Weights of a small GPT-style language model, trained from scratch on English Wikipedia: 10 layers, MLP 384 squared ReLU.
Each number is 50 + 12 x the weight over its row's rms, rounded and kept within 0 to 99. Layers, rows and columns count from 0. The size before them is the row's rms in percent of the matrix's.

# layer 7 MLP up, 384x96, rms 0.293, rows 227-263, columns 0-95
100:52 48 49 80 57 45 45 52 53 39 54 35 48 59 74 57 65 55 37 49 53 43 40 52 56 46 55 58 60 34 48 67 72 60 45 42 34 36 67 37 43 56 59 67 67 49 55 56 50 78 59 40 43 41 51 48 56 35 37 68 64 57 50 64 29 37 66 58 36 61 57 56 60 47 56 56 70 80 37 30 46 42 29 39 40 34 68 36 51 31 53 64 42 39 55 50
106:53 64 37 57 57 42 51 56 59 29 43 50 61 56 61 76 48 55 58 48 36 46 55 41 42 52 57 35 33 63 56 63 50 46 49 54 40 53 54 46 46 58 50 56 50 58 38 61 63 50 63 49 68 66 59 54 53 49 48 54 71 53 54 59 65 40 57 55 65 46 36 13 74 47 58 36 72 45 36 31 50 24 56 30 58 43 80 64 58 37 31 62 52 60 23 56
107:67 55 47 41 60 52 37 24 58 44 48 60 47 59 48 31 31 23 63 64 46 50 48 42 49 29 45 74 49 69 32 57 54 21 44 45 37 55 66 49 30 52 52 44 51 49 67 69 64 58 40 45 59 54 42 38 56 49 55 60 61 43 54 35 34 42 44 67 69 54 44 35 28 65 35 45 46 51 47 34 55 48 74 52 45 50 32 59 64 40 41 59 45 74 61 51
093:63 35 27 35 43 53 31 64 47 60 57 64 56 50 44 44 48 48 43 45 25 41 54 57 56 32 27 43 53 69 15 55 66 28 52 51 60 58 64 48 49 74 44 68 55 50 67 73 47 38 34 73 36 55 50 50 49 54 44 51 74 41 49 45 59 61 52 65 45 58 66 34 50 55 39 76 40 52 54 55 45 43 64 47 46 56 43 58 56 45 60 38 54 57 50 28
094:52 70 32 51 51 28 56 58 44 39 58 28 55 59 65 45 33 61 67 65 42 57 53 37 37 38 35 61 58 45 54 44 57 57 32 66 45 53 78 50 55 49 27 42 59 63 50 69 53 36 60 49 51 31 65 60 55 51 49 56 65 38 74 47 42 45 66 58 43 42 26 58 70 50 47 47 39 51 51 53 70 38 65 56 44 42 35 39 57 56 47 41 39 59 68 18
101:51 59 36 54 50 61 16 46 19 43 33 60 73 38 46 64 63 70 53 53 41 42 37 23 43 46 49 35 69 52 28 76 86 52 45 72 53 50 45 40 47 65 41 53 28 60 38 56 42 38 42 55 46 56 55 53 50 59 57 35 46 49 40 48 28 54 60 44 51 67 57 35 56 49 49 52 53 42 46 56 52 56 70 58 51 35 46 55 39 47 58 45 53 39 43 62
089:67 56 43 78 80 27 63 64 51 41 57 46 58 59 49 48 52 58 54 42 42 29 66 53 33 62 36 35 47 60 52 39 45 41 54 49 37 47 43 56 54 41 39 47 50 57 47 41 43 44 39 57 60 68 29 68 53 66 68 59 45 59 42 51 66 53 17 48 69 64 59 55 72 56 40 65 67 53 70 22 49 44 47 60 54 53 51 42 57 35 41 44 52 56 37 28
100:34 29 56 38 56 51 50 41 57 68 68 48 56 57 57 38 62 43 40 69 39 55 29 54 45 58 54 53 55 25 57 54 75 21 46 46 42 52 46 53 42 66 39 54 57 66 69 48 32 52 53 28 28 57 36 46 60 63 53 40 71 58 66 54 63 70 48 53 56 51 39 36 38 39 51 26 65 54 48 46 51 40 62 30 38 38 27 45 57 37 43 36 38 50 64 53
094:40 51 46 65 59 61 64 55 60 36 53 59 62 33 79 59 48 26 58 57 38 58 35 74 48 64 38 51 42 54 52 70 32 50 55 43 47 58 45 38 50 70 38 27 36 57 60 40 49 31 49 51 46 56 44 28 68 49 47 44 55 52 54 53 31 52 25 45 59 50 81 47 39 78 35 50 58 50 50 43 49 43 55 61 53 22 51 43 45 34 68 33 50 52 56 46
099:50 77 38 27 59 58 48 67 22 61 45 66 48 55 61 57 29 41 54 51 45 64 55 63 52 45 61 51 47 36 45 44 55 48 67 64 48 42 67 31 51 66 46 45 33 27 38 20 48 40 48 58 58 48 59 53 69 50 39 41 32 29 70 39 63 62 44 60 55 47 48 68 57 54 62 36 30 36 50 59 61 35 61 60 52 50 42 48 65 45 71 48 45 57 34 38
096:57 68 37 60 59 55 31 49 70 57 59 73 62 43 32 44 40 59 35 32 41 46 41 47 62 69 30 61 49 53 41 26 26 58 64 51 68 56 40 48 33 57 42 52 63 55 48 48 57 67 45 66 54 51 54 39 52 30 55 52 38 46 78 46 52 52 46 80 59 50 47 48 40 30 38 57 66 45 62 42 53 58 41 26 47 53 42 54 44 34 67 63 52 42 49 22
092:64 42 48 53 34 55 58 47 43 38 52 47 17 39 60 68 34 68 49 65 39 54 61 65 45 43 36 41 54 61 49 36 47 64 56 47 46 53 40 47 40 61 63 41 57 48 50 43 19 69 45 37 40 59 26 64 75 65 50 58 54 62 62 61 62 51 66 42 42 37 53 49 38 46 40 75 41 49 24 49 48 67 41 48 54 58 52 36 57 21 39 60 43 42 45 70
090:33 46 38 24 62 28 49 64 59 36 45 36 26 55 48 40 44 60 39 55 43 50 54 43 61 58 67 68 59 03 39 36 49 42 39 45 57 46 61 47 36 40 36 45 45 33 38 54 45 44 55 44 52 55 35 33 60 48 62 49 61 61 73 49 38 42 51 26 58 41 61 40 48 25 43 48 57 46 50 40 26 68 49 37 49 51 50 44 50 59 55 70 47 50 61 53
112:42 59 42 29 50 41 42 36 55 50 60 71 39 49 35 69 59 40 36 59 58 36 63 59 60 71 48 58 33 42 52 52 61 43 40 50 64 48 50 62 41 38 34 46 59 38 56 41 66 36 73 35 34 38 47 57 38 38 59 53 52 44 42 62 21 47 54 45 48 46 54 52 54 58 60 52 66 48 20 56 56 68 39 66 41 67 57 14 64 57 61 53 60 72 37 49
125:64 43 43 44 69 49 57 49 54 54 74 53 58 42 43 38 73 64 53 06 63 52 41 57 47 70 56 63 61 44 73 54 45 53 75 51 44 53 44 68 55 49 40 45 53 49 29 52 43 69 41 49 57 43 58 46 45 51 40 46 59 79 63 44 56 39 66 54 61 47 41 69 44 52 40 39 66 65 48 69 40 58 36 35 48 66 56 55 53 35 73 47 37 45 44 34
095:33 53 31 43 54 56 27 39 56 67 34 51 61 45 48 46 50 50 49 35 50 75 61 34 50 64 48 67 54 26 61 27 56 26 52 50 67 63 64 74 59 51 54 44 40 59 48 66 54 43 37 58 54 48 35 41 58 39 67 48 42 56 60 41 52 59 51 54 60 58 56 39 50 54 20 50 49 37 67 55 31 65 68 43 51 57 54 59 66 27 48 57 39 47 63 79
102:51 47 59 47 59 14 44 37 48 39 69 37 57 62 46 43 51 52 50 48 48 51 44 59 54 37 29 80 61 46 53 25 41 48 61 53 45 53 54 45 46 47 46 55 62 16 38 52 48 38 50 52 46 41 52 44 56 53 32 38 58 91 68 49 36 50 33 49 58 64 31 41 32 46 35 54 59 45 53 44 61 57 62 39 47 55 44 60 53 48 74 53 63 73 41 63
097:57 47 52 57 61 42 64 59 00 72 67 47 44 74 49 61 58 40 78 44 52 37 30 63 46 51 56 34 48 43 33 58 59 47 48 56 61 60 38 52 51 49 51 47 42 38 51 73 50 46 52 61 55 54 30 45 42 49 62 53 33 69 45 59 42 55 65 64 59 37 45 48 56 54 37 49 52 67 40 47 65 67 54 57 41 38 73 51 66 42 56 46 61 49 73 37
096:46 43 48 41 37 40 41 39 71 50 53 48 35 61 59 72 49 50 42 42 74 34 31 35 40 35 59 25 40 57 43 48 51 45 25 41 80 54 64 31 42 59 56 44 37 60 33 60 79 52 38 42 29 41 47 54 50 46 53 69 48 70 40 38 63 53 40 52 65 40 55 54 39 51 55 36 50 47 50 31 57 33 63 45 44 39 54 50 64 44 33 65 28 56 53 45
093:54 46 42 27 72 55 39 39 50 58 48 43 37 57 48 58 53 76 42 69 37 65 41 51 66 24 40 39 80 47 51 39 38 42 48 59 54 77 60 46 44 59 43 53 49 66 44 55 53 51 60 33 50 45 62 44 48 41 43 58 50 49 63 50 23 32 59 63 35 57 40 21 39 49 65 50 50 41 57 43 40 26 46 56 60 48 49 37 53 18 37 62 40 58 53 45
097:63 67 45 49 48 63 44 29 41 41 51 56 56 39 67 71 44 73 50 65 31 42 47 60 47 41 46 50 59 65 46 57 57 50 65 59 55 59 59 52 40 51 55 58 64 52 60 08 45 37 61 49 57 72 43 35 63 47 57 57 59 47 46 60 45 62 57 57 48 50 32 40 66 41 65 44 32 10 39 37 70 51 41 66 42 35 34 64 41 45 51 46 49 31 53 53
097:53 55 44 46 38 40 79 41 32 67 76 47 49 58 53 37 63 59 61 56 67 50 41 50 53 50 52 52 33 73 34 58 50 68 57 38 57 46 47 57 39 54 35 59 51 52 38 62 35 52 42 45 44 44 54 51 51 43 49 30 67 66 61 58 67 61 47 55 41 58 64 56 59 56 69 37 50 54 53 39 57 58 49 55 50 15 66 09 65 60 57 23 52 48 48 56
101:42 45 32 25 67 37 53 48 39 39 40 36 46 33 68 59 28 33 51 53 52 76 37 46 47 53 54 53 63 45 47 67 56 39 70 50 52 44 62 64 54 53 57 56 45 46 40 46 25 56 52 74 36 65 38 35 64 49 31 50 40 47 60 46 70 68 56 69 57 55 58 33 71 37 43 37 44 68 32 41 58 46 71 48 40 55 33 50 69 49 64 45 56 53 39 44
102:49 67 44 28 43 51 47 21 38 42 59 44 57 54 35 32 54 62 45 44 41 32 41 42 48 61 50 24 54 46 40 66 44 31 32 52 45 61 40 69 51 52 54 36 60 28 66 62 42 36 55 60 46 74 34 41 46 57 71 51 40 54 39 71 56 47 42 49 57 37 50 40 39 48 53 49 49 71 43 42 17 41 47 64 59 45 50 52 39 45 43 67 18 58 45 45
089:48 49 33 43 38 37 53 54 46 60 60 33 50 47 59 39 62 37 72 32 46 54 32 49 55 39 57 42 46 44 17 57 47 49 57 55 54 44 59 50 42 43 52 68 40 67 67 29 35 61 45 27 52 37 44 46 41 52 45 64 38 39 60 39 65 40 33 77 59 43 47 44 55 56 80 51 45 23 52 36 51 34 58 41 27 26 45 62 48 45 48 60 39 46 67 37
093:42 51 57 31 79 40 53 24 86 52 61 61 60 36 48 53 61 55 60 48 54 47 63 39 39 69 45 63 38 52 79 60 67 32 57 43 46 64 39 36 39 63 30 38 38 57 52 43 57 52 64 44 37 73 32 47 45 57 39 29 56 59 71 47 40 43 65 51 37 54 57 32 56 44 41 52 58 64 53 39 50 54 57 41 52 54 61 43 54 58 59 51 48 72 42 40
094:39 55 36 28 55 57 46 28 60 55 51 70 45 38 36 51 37 61 44 47 37 59 43 60 46 58 43 49 49 62 26 63 32 55 74 58 53 63 47 46 48 34 40 77 67 54 54 55 48 31 50 28 44 58 63 21 82 40 69 52 59 35 46 63 44 66 63 52 54 47 56 33 39 44 68 56 42 45 33 51 58 57 38 45 53 62 50 48 39 40 66 44 47 58 67 56
094:48 34 51 49 54 52 61 35 67 37 50 54 61 46 69 56 48 57 50 49 39 51 56 47 47 53 46 55 63 73 45 55 67 21 66 44 34 41 21 55 64 42 60 39 65 29 22 75 49 48 53 65 72 71 54 60 50 71 45 53 55 68 60 44 51 53 67 45 49 78 54 52 57 44 28 57 46 46 46 42 52 50 56 36 71 75 49 44 46 49 33 39 51 58 48 59
096:51 44 37 52 39 56 30 50 52 54 63 53 48 61 44 64 63 64 46 62 44 57 63 65 75 76 55 52 48 59 40 62 76 53 60 57 28 34 42 47 61 55 32 57 59 44 39 59 50 38 38 53 45 84 43 49 46 47 38 80 49 68 59 46 59 33 56 73 48 59 41 47 57 65 58 35 54 55 50 39 48 32 70 48 46 41 53 23 49 40 42 50 60 61 28 58
096:71 48 29 43 49 23 41 36 30 48 29 44 50 64 52 57 17 68 51 43 44 71 45 64 50 55 53 38 45 51 56 44 43 67 53 46 36 57 43 65 61 59 68 37 50 50 57 31 62 58 50 57 41 31 42 52 62 55 57 58 47 60 42 48 49 46 57 58 40 53 49 55 45 52 29 46 54 10 48 72 63 29 50 57 37 75 44 47 46 42 42 53 45 54 28 59
094:45 51 42 55 80 24 29 27 35 48 57 42 67 56 58 45 47 50 57 40 53 42 63 44 53 44 54 60 28 59 50 66 59 42 50 55 64 56 52 40 60 38 50 44 63 54 41 56 47 29 56 46 59 36 49 79 46 66 53 28 31 73 65 53 51 32 52 63 28 53 44 43 59 39 38 47 41 38 54 69 38 41 41 53 44 29 61 37 74 46 53 70 54 48 36 52
103:38 45 30 52 44 49 21 40 60 33 44 59 50 43 62 47 51 61 35 45 68 26 52 66 56 79 57 34 27 62 48 59 45 52 37 75 46 48 34 50 39 56 53 45 42 34 70 32 66 58 57 65 35 72 48 59 57 51 45 42 48 72 46 51 47 47 45 56 69 57 63 50 47 40 40 38 47 26 47 59 45 45 54 29 62 61 60 48 53 54 46 44 48 40 78 62
095:62 65 37 62 51 41 52 44 58 38 49 51 59 39 54 43 45 20 57 50 64 49 50 75 46 34 61 46 58 44 45 39 59 33 59 52 76 50 36 24 34 74 50 30 59 52 45 55 76 39 66 50 43 44 55 46 60 31 67 61 31 46 60 69 49 28 31 47 42 43 36 43 59 64 49 36 44 40 54 36 28 53 52 72 51 54 51 35 52 47 38 57 39 41 62 43
110:60 47 48 54 56 56 19 49 72 47 72 60 41 56 62 47 54 46 24 44 62 47 39 46 66 63 37 70 56 55 61 33 53 40 46 79 60 56 53 48 63 62 54 37 52 59 38 47 55 43 42 58 65 32 43 41 75 48 39 58 54 55 57 47 85 56 34 53 50 35 50 41 58 44 45 48 42 58 33 59 48 66 30 30 42 60 64 32 51 36 65 40 63 56 36 54
089:56 46 40 59 64 38 53 45 19 63 55 54 46 65 52 44 67 48 39 60 47 53 56 50 41 43 50 47 53 53 49 40 66 59 55 52 40 55 76 31 31 84 45 57 32 49 42 45 57 56 55 33 59 74 57 55 50 59 58 53 69 48 39 48 65 54 40 57 63 69 24 63 66 69 69 70 57 38 37 32 70 40 69 52 51 31 50 50 39 48 51 63 52 35 41 57
091:52 72 41 46 62 33 45 31 46 69 61 45 58 53 57 48 41 50 50 63 55 51 36 56 48 82 52 53 39 35 51 45 34 62 38 27 40 57 50 38 76 66 69 47 47 54 42 55 67 74 30 46 32 29 45 37 62 44 35 59 74 58 45 54 46 64 50 72 51 63 26 44 41 44 51 49 60 41 46 34 49 39 55 47 48 30 57 52 57 67 72 49 43 61 51 50
102:33 59 43 34 46 49 64 48 47 54 53 45 43 61 42 65 55 79 34 49 41 55 54 43 50 40 27 49 56 56 37 59 43 66 48 44 45 63 36 48 55 71 39 52 60 42 22 66 52 48 36 46 52 45 37 48 71 35 40 57 53 62 58 65 73 61 48 50 47 57 68 39 47 33 42 63 51 30 44 34 38 56 47 53 50 65 36 59 15 56 55 13 61 48 62 55
# layer 7 MLP down (transposed), 384x96, rms 0.231, rows 227-262, columns 0-95
098:43 51 48 31 54 45 38 51 53 47 38 60 56 44 54 59 66 63 36 78 38 55 47 48 42 50 31 44 30 70 46 44 65 30 60 40 54 49 46 58 49 41 36 58 68 64 44 40 43 50 56 56 58 45 43 68 64 44 55 50 49 49 39 54 49 38 41 49 43 41 58 59 61 57 40 64 43 57 29 31 63 40 37 75 58 25 65 15 30 53 16 38 49 66 55 49
102:66 45 77 52 60 49 48 57 68 58 62 54 69 40 43 59 54 47 36 46 58 38 52 61 51 68 36 53 43 39 63 11 62 54 65 46 48 46 49 50 70 62 53 46 49 55 43 53 41 53 46 32 60 31 66 55 54 57 70 30 40 57 52 49 56 59 37 76 58 54 42 18 59 49 63 61 63 43 40 48 56 35 49 49 47 67 64 57 74 55 63 50 71 47 32 41
092:47 34 49 63 49 44 48 55 48 65 30 46 55 75 45 42 61 25 25 55 38 51 73 31 47 57 55 54 41 49 32 34 57 47 56 43 32 32 42 48 58 57 52 36 37 56 56 45 44 31 33 40 64 70 84 44 69 59 31 45 53 47 47 55 58 46 49 55 57 65 33 64 41 58 70 49 62 56 24 50 58 58 52 65 36 48 72 43 49 45 37 62 56 58 48 44
104:45 50 50 81 35 35 43 58 46 53 27 62 36 49 21 31 49 49 41 43 34 43 15 56 47 44 45 59 50 53 66 53 56 58 60 52 61 55 53 45 34 38 44 38 68 50 69 48 53 50 77 49 56 52 50 51 38 45 60 41 46 39 43 62 75 43 50 27 47 45 52 49 27 45 44 69 34 71 41 56 65 53 38 26 58 42 62 49 40 67 63 45 54 41 56 40
104:54 53 42 45 47 34 49 42 61 45 46 36 34 48 45 42 48 47 69 55 53 59 46 34 47 54 41 27 52 40 56 57 41 62 53 66 65 65 70 39 41 56 50 77 48 20 31 41 51 62 40 51 43 47 29 42 45 37 30 56 40 65 38 49 59 47 55 66 28 74 41 42 55 60 47 53 53 61 55 51 64 68 65 76 43 67 49 32 62 45 30 46 32 46 74 44
101:39 36 44 46 61 54 52 48 70 69 29 54 34 56 41 29 61 51 49 58 34 32 41 65 57 60 65 62 54 33 57 49 46 70 33 61 67 34 49 52 57 51 37 62 58 68 60 32 68 56 42 65 61 35 53 53 64 46 43 61 39 42 44 57 57 36 54 41 40 29 60 44 39 53 75 36 78 36 54 54 65 56 58 62 42 50 44 42 53 36 37 43 72 56 71 60
088:44 52 44 36 50 45 53 47 53 57 59 53 69 36 57 50 47 54 36 49 50 42 73 43 56 67 42 71 71 36 57 54 50 37 55 51 46 49 42 50 55 30 45 24 52 71 49 43 51 45 46 58 28 72 31 54 68 42 29 58 46 52 35 70 38 36 60 40 45 54 58 54 29 21 67 28 71 19 45 37 40 45 46 42 54 45 44 42 43 66 54 45 62 48 52 66
106:68 45 77 46 59 51 56 52 49 42 60 27 53 49 55 44 56 45 55 60 55 70 63 50 73 57 55 62 34 55 52 63 58 62 69 50 56 53 46 23 38 43 50 73 54 44 43 45 38 52 64 45 61 54 44 72 06 60 60 55 53 41 49 42 36 30 51 58 45 40 47 52 41 43 54 39 66 38 68 36 55 46 27 34 58 76 49 62 53 48 31 46 45 61 51 49
091:46 62 36 55 79 43 65 55 34 54 65 59 39 37 49 52 83 55 27 40 56 38 53 46 32 62 48 62 69 61 25 48 40 68 36 47 59 40 51 44 53 51 44 60 58 31 62 33 65 36 50 60 50 60 54 39 47 61 53 46 57 63 36 50 46 57 66 56 67 44 52 72 53 46 28 43 12 48 59 45 50 45 61 57 65 55 54 35 43 32 60 59 53 47 49 38
089:40 59 22 50 55 49 37 56 78 49 74 61 42 50 41 53 37 45 62 52 37 37 39 31 67 20 58 40 41 58 45 25 49 64 49 62 50 49 43 49 58 70 37 44 44 33 55 58 55 51 53 54 58 43 69 49 50 30 50 42 77 52 28 49 64 20 66 56 42 39 60 51 55 52 27 74 62 55 58 49 55 59 42 63 48 45 39 58 48 64 39 44 54 47 38 54
092:82 51 48 51 59 34 31 54 42 43 53 56 39 44 63 50 51 60 51 65 50 38 57 32 58 51 41 39 36 57 62 50 59 53 70 59 74 53 47 48 84 57 53 37 52 52 66 46 63 63 60 57 85 36 48 45 41 67 43 50 67 82 37 46 60 39 57 54 51 66 69 54 55 52 28 47 50 40 60 34 52 43 64 38 51 37 58 44 48 52 57 34 51 53 48 27
083:31 68 67 45 72 13 67 61 38 67 43 49 47 60 48 49 45 59 58 43 45 57 43 65 48 45 42 54 57 14 59 50 53 48 55 43 46 57 63 68 33 41 51 47 48 43 75 48 52 58 33 74 50 39 43 52 54 49 49 46 45 50 44 52 44 52 48 54 54 69 31 31 38 52 55 67 57 58 44 58 30 55 50 58 35 51 22 22 65 68 46 63 51 42 47 52
094:56 48 38 51 56 70 50 49 21 48 32 59 45 46 60 49 57 57 58 67 51 52 38 52 43 34 52 53 30 33 68 44 63 44 53 55 46 32 50 43 47 58 56 30 56 85 46 44 45 59 42 33 55 58 43 51 67 44 18 55 71 43 51 60 56 77 51 51 58 48 46 48 47 30 47 44 59 60 71 72 39 51 54 55 54 46 60 74 55 79 73 46 52 35 51 50
103:59 43 48 48 63 25 59 50 33 46 47 51 75 53 54 44 56 63 40 34 42 79 60 56 54 68 66 81 62 35 76 60 34 52 61 40 50 47 29 44 43 52 50 72 61 65 74 53 47 34 48 51 50 35 52 72 59 54 52 38 35 51 60 46 55 55 51 59 42 82 55 55 54 46 59 48 44 36 64 54 52 40 67 60 43 55 62 62 62 65 45 53 62 32 49 50
112:46 47 31 53 37 59 57 33 59 61 70 48 44 37 67 57 38 29 58 69 68 28 39 50 40 56 36 55 66 58 13 30 52 57 50 67 63 64 34 53 64 44 48 38 45 65 40 70 66 34 59 51 52 53 59 52 63 37 61 61 56 50 49 39 53 32 53 56 44 50 63 61 47 58 38 50 65 67 44 41 62 53 54 53 55 57 68 73 39 67 52 51 53 50 72 41
090:38 53 49 56 49 54 39 48 27 59 61 34 59 55 57 45 60 35 32 30 58 49 42 51 54 67 53 37 68 49 73 66 58 54 65 57 56 39 82 37 43 58 41 43 57 57 60 32 55 40 46 49 48 77 49 66 31 65 58 33 50 35 51 44 44 55 46 49 29 71 52 27 36 53 58 51 39 41 69 41 54 43 16 53 42 60 39 52 38 51 59 43 70 48 36 51
105:21 55 19 61 60 63 39 53 71 52 40 56 50 41 43 79 46 51 49 62 49 61 67 37 40 36 90 49 42 57 47 38 32 37 46 43 52 71 46 51 44 46 46 54 62 48 51 73 68 77 38 52 40 34 55 58 53 48 76 52 59 45 49 61 44 37 52 45 69 45 48 41 51 60 43 71 60 56 64 46 45 55 57 56 49 65 46 62 48 47 49 53 35 52 38 45
094:68 56 55 62 50 49 43 68 16 38 67 68 47 64 61 47 56 47 37 62 55 37 53 37 35 26 57 45 57 43 48 39 57 38 54 35 33 52 46 51 45 46 48 31 30 51 35 51 41 70 69 77 62 51 51 35 66 50 45 43 34 45 55 42 59 60 52 61 60 58 55 46 58 30 52 29 65 73 49 43 52 59 49 70 43 55 59 17 61 49 51 45 55 42 59 36
100:40 46 62 47 42 33 46 53 45 50 20 55 44 36 34 77 63 53 51 51 42 07 48 48 59 29 71 62 58 78 49 47 50 35 63 65 60 71 46 29 46 57 44 52 40 50 59 60 54 60 40 38 52 50 74 32 52 39 44 54 65 65 48 31 53 40 42 39 54 46 55 62 53 60 41 56 42 37 32 48 38 57 42 46 34 55 56 53 37 48 49 29 46 59 58 41
092:47 37 58 64 64 65 53 52 48 64 09 41 14 55 56 28 74 63 44 64 56 61 49 67 65 34 52 49 39 55 66 35 37 39 51 25 43 33 54 75 61 44 65 65 37 45 42 45 45 48 41 58 42 50 37 51 61 53 49 61 57 44 57 54 41 45 49 50 45 47 41 48 41 35 40 57 49 54 65 50 50 65 53 58 52 42 76 35 40 56 61 39 34 56 38 39
099:54 52 50 52 48 34 61 59 57 51 67 33 56 41 58 43 63 57 39 68 13 62 60 41 53 46 49 70 65 42 29 55 40 65 58 69 43 41 57 41 45 64 44 54 59 42 26 53 64 36 58 57 55 58 30 46 34 65 65 55 36 46 66 43 52 50 71 54 48 58 46 31 69 42 61 39 60 65 60 44 41 28 39 37 79 43 41 51 65 51 40 54 61 58 66 45
111:29 56 73 61 38 32 68 57 52 45 40 53 38 62 56 34 70 41 54 53 55 68 48 54 42 19 50 34 45 58 61 71 59 57 73 32 63 51 60 51 49 46 47 36 45 68 47 35 57 36 73 66 44 62 49 55 37 47 26 49 53 57 50 59 56 45 50 52 47 54 32 66 60 74 57 53 51 61 57 42 53 48 69 46 67 53 44 45 26 60 35 49 59 56 69 69
116:21 43 63 35 71 31 46 66 42 51 20 45 51 34 53 62 55 53 58 33 49 38 60 37 64 60 44 49 57 48 43 54 37 57 39 52 72 64 42 63 54 48 40 52 58 39 51 53 60 74 41 67 37 62 42 21 72 64 59 41 50 26 49 37 51 48 46 43 46 47 52 36 53 38 31 52 38 62 41 33 67 49 44 31 50 44 35 53 42 42 38 46 65 29 46 60
106:56 34 70 54 68 46 43 71 54 58 39 43 53 52 42 46 62 55 66 50 49 47 56 65 56 53 58 79 76 58 80 55 38 56 54 55 36 45 62 34 53 63 51 57 64 60 48 47 54 47 64 48 31 53 42 45 41 58 66 36 33 33 45 52 45 51 66 50 29 43 56 54 64 48 50 41 35 55 36 53 55 50 32 40 76 39 51 67 77 32 57 22 42 60 58 63
063:50 39 75 63 52 58 53 46 67 53 65 59 37 43 41 49 40 65 27 57 60 51 56 57 51 73 36 50 56 51 73 29 36 58 54 47 50 55 24 45 49 48 50 30 58 43 51 47 61 49 71 42 38 57 53 58 52 49 47 46 65 71 55 62 33 53 56 19 43 49 57 59 32 56 29 72 50 60 46 76 46 58 33 50 65 81 53 40 54 51 58 43 40 42 39 61
100:47 53 36 57 50 68 39 57 37 49 54 55 48 42 62 43 48 40 47 47 51 44 66 29 57 37 61 63 61 58 73 45 46 64 44 43 57 38 48 39 57 60 55 49 56 57 46 45 23 40 63 77 45 66 47 68 72 62 45 54 38 81 57 30 50 41 59 25 50 38 60 24 62 42 49 47 51 50 46 36 48 35 70 57 40 48 63 49 62 52 41 38 52 89 48 45
090:59 43 53 53 59 32 68 58 49 34 27 40 61 64 46 55 72 32 54 48 27 50 51 47 60 55 27 53 61 48 45 44 50 65 48 52 43 56 50 67 63 68 30 33 48 45 33 53 50 50 50 59 41 47 49 67 50 32 27 50 60 51 36 17 36 45 49 39 45 55 60 59 54 49 39 65 46 28 48 36 44 31 46 57 59 47 51 35 62 82 69 44 58 47 60 28
091:33 44 59 47 52 62 36 57 43 41 67 56 37 64 53 44 52 38 45 58 41 72 73 67 49 47 52 67 67 51 45 58 36 69 43 51 66 61 62 44 50 51 60 57 68 45 60 48 64 34 62 39 58 65 37 48 61 39 57 68 58 64 62 50 55 60 45 51 31 66 45 51 64 48 42 39 56 44 36 46 49 36 46 54 54 53 56 52 53 50 20 17 10 38 35 32
102:60 63 47 56 32 43 40 44 57 50 63 45 56 81 56 22 57 45 42 54 43 51 58 43 67 37 46 49 55 34 33 39 57 43 47 29 63 34 62 58 36 53 53 60 61 53 42 26 67 51 56 53 55 48 59 63 46 38 46 48 53 45 50 47 48 53 40 70 24 56 37 39 76 73 40 68 40 68 39 40 47 37 57 51 54 64 62 67 37 71 47 74 58 27 51 48
101:45 39 53 60 52 25 45 68 45 69 22 40 32 53 31 52 27 55 52 50 39 33 63 63 38 48 53 34 76 52 46 59 57 49 45 64 56 72 51 53 46 50 55 75 52 47 62 49 38 50 49 46 61 54 37 28 48 53 55 48 63 40 37 45 55 52 65 71 60 49 45 37 42 62 56 42 47 57 36 75 66 35 62 64 48 75 41 69 45 50 51 59 49 34 52 73
102:51 53 63 42 80 40 34 72 64 49 44 32 43 32 37 23 59 65 53 73 56 57 44 31 41 72 41 63 31 45 50 54 34 34 56 52 63 56 42 47 64 49 54 38 36 54 39 53 56 43 49 73 50 55 60 68 36 70 51 39 43 26 43 44 37 66 46 58 55 57 52 50 72 63 42 48 36 55 48 45 40 56 51 57 50 38 35 44 45 49 81 48 60 47 52 37
099:33 44 51 47 54 46 46 67 40 60 52 33 40 55 46 35 45 69 58 45 41 43 19 56 38 31 27 44 50 65 45 40 55 78 54 49 52 34 49 67 54 70 55 45 43 62 59 65 48 41 51 51 43 67 67 34 68 59 35 57 34 39 27 32 49 70 47 36 46 44 40 38 44 57 27 47 35 55 49 60 43 53 79 40 72 48 52 51 65 52 47 43 53 34 44 61
105:38 41 49 51 35 49 21 35 71 24 32 42 53 31 38 41 37 33 44 46 43 61 27 46 48 63 41 49 39 57 31 36 62 46 32 17 51 62 38 61 51 48 58 46 59 46 45 50 68 73 47 26 62 44 35 41 51 37 41 66 44 50 35 45 51 47 40 64 67 47 60 49 57 68 65 56 53 44 58 77 51 50 45 41 48 54 36 51 44 40 38 47 51 36 48 58
111:49 50 49 44 52 27 42 31 73 70 66 57 49 37 41 48 48 40 45 56 45 44 66 35 35 44 64 63 58 49 41 68 56 42 40 13 52 36 75 41 54 54 40 51 68 54 46 47 32 55 45 61 33 62 38 31 44 62 49 32 50 50 42 48 47 54 46 39 58 48 33 42 40 70 58 64 56 39 42 35 61 29 61 49 61 44 34 50 23 46 66 75 48 56 50 60
113:49 67 50 52 37 67 63 38 39 50 55 52 45 56 36 30 77 57 48 52 38 49 44 48 66 58 59 57 45 44 77 51 57 46 41 64 43 38 64 43 36 82 74 45 52 50 44 67 57 48 62 25 59 54 42 60 62 38 68 61 32 26 67 67 51 32 63 44 57 41 44 54 46 49 47 54 55 29 43 56 51 52 52 25 43 41 57 48 48 78 52 37 54 41 46 68
093:44 38 47 62 45 54 41 34 69 53 17 33 45 58 55 71 60 57 44 51 47 52 44 42 51 50 36 72 61 38 41 51 45 52 56 66 52 50 39 45 56 44 45 60 51 50 58 56 52 49 32 35 45 69 40 31 57 51 38 54 45 42 49 53 56 44 50 65 54 31 59 39 52 22 33 56 53 52 50 47 66 65 48 38 61 51 50 70 49 97 52 37 68 60 70 26